python train.py --d_model=448 --norm_place="pre" --tie_embeddings="early" --parallel_block=false --init_std_up=0.0189 --init_std_down=0.0 --beta2=0.95 --lr_head=0.00732 --final_lr_fraction=0.0 --train_tokens=550200000 --steps=8396 --dataset="wikipedia_en"
Each number is 128 + 24 x the weight over its row's rms, rounded and kept within 0 to 255. Layers, rows and columns count from 0. Numbers have three digits each. The size before them is the row's rms in percent of the matrix's.

# gate: layer 7 MLP gate, 896x448, rms 0.0534, rows 79-86, columns 112-223
# up: layer 7 MLP up, 896x448, rms 0.0543, rows 79-86, columns 112-223
# down: layer 7 MLP down (transposed), 896x448, rms 0.0521, rows 79-86, columns 112-223
gate79 098:153105103092086137173070187087152123127134150143116122126176156128130135141123101114134131105122097162162120066186164132148149156118163107137123157158154169113096105181170129126157114091105108166110153127142141122114127178176095133115114121111141105144127120127127134103137088127157103152145150120111144135116130147113113143185141133126
up79 104:152122146144119157138089129123192108154133115087130132140101133102092149091109105141175110132105110129110150148118097111094137076178141132118151134128079119171151125116113118124128073098118109113118158144152120122152161165130132159138145127077122106115118150107125137136113119121129090107181110127113170102157112124102154103152135173099
down79 105:136140159148124145133087142147158148110131106084085170116115157093117105103112134123097073125112120095136115108155127094122124120112104107122124143125110161162115073110087127130146086154095123143105155150142105144114136113118121152133095130100130091171118110114119110127119115145150096094163123093111087126126117098111162087116142173093
gate80 098:158107140139132143146137107134101106141160143104162110098130094131100159082129138121135119139120123139114124146132146121100183149133102142139077147129119164112128156123167137146101142139132160140128131125105148090124122118112153110081082148164110132105120112131137110104126115139125116176125144099145115105073131076151075125159089164168
up80 100:134149116101136089172109115124138095144169111096154125127103097153138133117141107152140106150153092168128119102181117176086136124123162114100160104163163160125133127141123142170137123130097087132103142102161129119120122169153121098157125111158153102126108158070104126136179112117143166138111181119112099122141115098139161137126142176108
down80 100:122143082143131133163103159142120119139148109129140115144125122152180089106134156128120140102157097173111119158171147123181149163149078094128133127129158144084099138167091117132187085204120129114142088107109127116108128113136114106156127156104103142136147114103120077157143140113150149120104187182109112096112171124146093133120138145151
gate81 095:147147121117156107150110162127137127109119136105137080119106127146116114178103158170135127116173153152161127089108161116113080138158108113168144119095128142137157139090123149156094102129187141129109137135123139160183138140148116177150124162093090162159138134127139115157134130114096108122153114106139151100142124139113179166130157153108
up81 094:113134156152092109074128159171123142158134151116130151101136088165104073110106120136136094158138143156159127115145103108098112143093131145159084117072113107156135120124093121171107141145114118139148114105186119157141148109119126111121111123153163126156124121138153125154148084136119152153076131112105090167138085119142140098128151145159
down81 094:156157105132139129113117133121120148144100107082121128149094127120112190083098149119121110111086136113150057163129118147127146132129154143133113121119157154094148122144139108125158133124134149152110084137118153138124121172123113094147151164142132162135131161134098137119116129179133133100124118143151156125090149145096097154090171098120
gate82 095:128105094127116131131125136104138112083129148119135152116135132130181143134127109127089150146132078126126106130130163134118104143140149097118084074134132194103123154145151137119145130112138158109141116131095109110126123111163110159105122148118109127146172133125109083099118123143127133137120177102161147144100118089140095155180107089114
up82 098:117187135127143123142112098166135129081164082134129164138122090093134113082112106092081139093114140094130139156093171125126094191126116141120108160184093164160138141143123125140150170139119098114157168112101119115130112125149127151136138162142127104123131138148071132123144152133133134138149156186126112112108103130123104146104173116103
down82 099:108133139153136100134150101112137102107145102138142119108136117106138116107120139135172137148121119126159116115124148142119157159121088064123127124164164166155104140164130135107133153134152138119072128082131116136144127111151097100132191136120133102120072092156152152166080118121119157112127119114116101131139136131145141165124170116140
gate83 100:138104145120137166158128095074123159155163148154157161126138117073080121147091140098135140106137139116151129106125107119151104139143127112150141140122103073133168095146145134142155119126121146145066128125166109088115124148105105155154113155132119149133132130118144144111123120161113112144070112099109114122137138151120141116112124144114
up83 095:092089140109136127097097140112110145207143097097080170112166139083187109157123135128108175121134131095130138119127090171103117124156145187111140123106134149097152125111115127082112142158127127105158091158131153120150127170123135141163103147095149152100148118093136111119134100129127064086160123104130118133113127107128128127162101117140
down83 096:102129119114114129207154161158090105095141155144165133130107145149092123115134104139108117156153108117138149127120089153163110114116142093114114139120168103087136098111133158125125161134135132131163142139125115134129131155153149120123127128130123124138150106106114120134131108157131171137127137139166107134129090113167161094131118131130
gate84 100:137119102146101133120106114141139153117154148158146156104156076129119150157096166116187139128125105126124104122111105157162119109093126119154099141140157103133138142135153155140122124122138138125117125146162153121138121150108119108124154117135149166137098093148104118185101185187135081125169148111097151151091086167086101118151139138149
up84 102:077155126145120113150132134162115124106151122160177163128134102134119153118152122088134139119122134163117118145153095133141146123111157160173170123111077177048108185128138150152156118082157147121134185132123103093160165127146072132129121109116174164106095120124154104141139141100117089153144140094089093129125076108119135128144101113142
down84 102:121120121150094149117118124115148116146124107133139148105115128129114134119133146120102130163161081152120125100117063122135137130132147131145105140144170116150168097128129151180146146099140185168109088142152139148115136172133136080134143145158133130112133101177127146152117132101149164090107118109147149140112110114119108146118145097147
gate85 106:135127125133082161138148139136141100153091137142142136111133136130117130067129139133141125112122108110179119118154130152119157134100127126082099124125152151148121109121155149115154118159142127156108153133115120166130109120140174132084083143131159135136191088122092150164120083133107161144157120102089148112091103104160102132129109138109
up85 103:175126175126110180155170145131115125155116141123127125128103101132103158114145145137108128109122143165182145109143110120120120125136082135130123137129120124089112118118142139141127127102183153124105129123180142114129100110121130095114114146133137132090123095118078120153128117158144150162159158048135168160100095175143110209125136105148
down85 103:149092141110114135101109159158129129111144200126141168129112122153131106120102129110115096098139088153139139113153129137113146129096145138153124136121131125113155129115144110123138133121118125143106143163122135109127133146160101111136143160121207087086145113126125150104139145153152118121128165122132135139134125121135130130095142067120
gate86 101:133089103151092121130127099132136147111121157076144156154105137138114127098146135138096121097140106134137098112129121144150153117169127152113114152104114161099141141138172150139050127128111151142099133096105101163086152126171092124141122107153164137141120150131185126114142120116158169121124144116149146156088142188120140123175127170098
up86 098:124120129119097077083148097119144147068093133129104138149154112167111147153108100153132107123098148121133123069120138122134058125156125136130115142104133121149149155103141129079130167098145112085125133131145163143154148136150128177145151123166122101159109133123097163152096145172133121130132107149140127141132120119129079154157123134146
down86 099:151093145139114138119097117150123124128138113146154117157151142124119160137143079096161140151115188144136120136099104084149152107165127161084121107111088112081082157154158120120115164115160121153133161108136127087116132117116142172104159141137126082151136121147144174116098207121132103152142126112173119116133136173099125158162114109089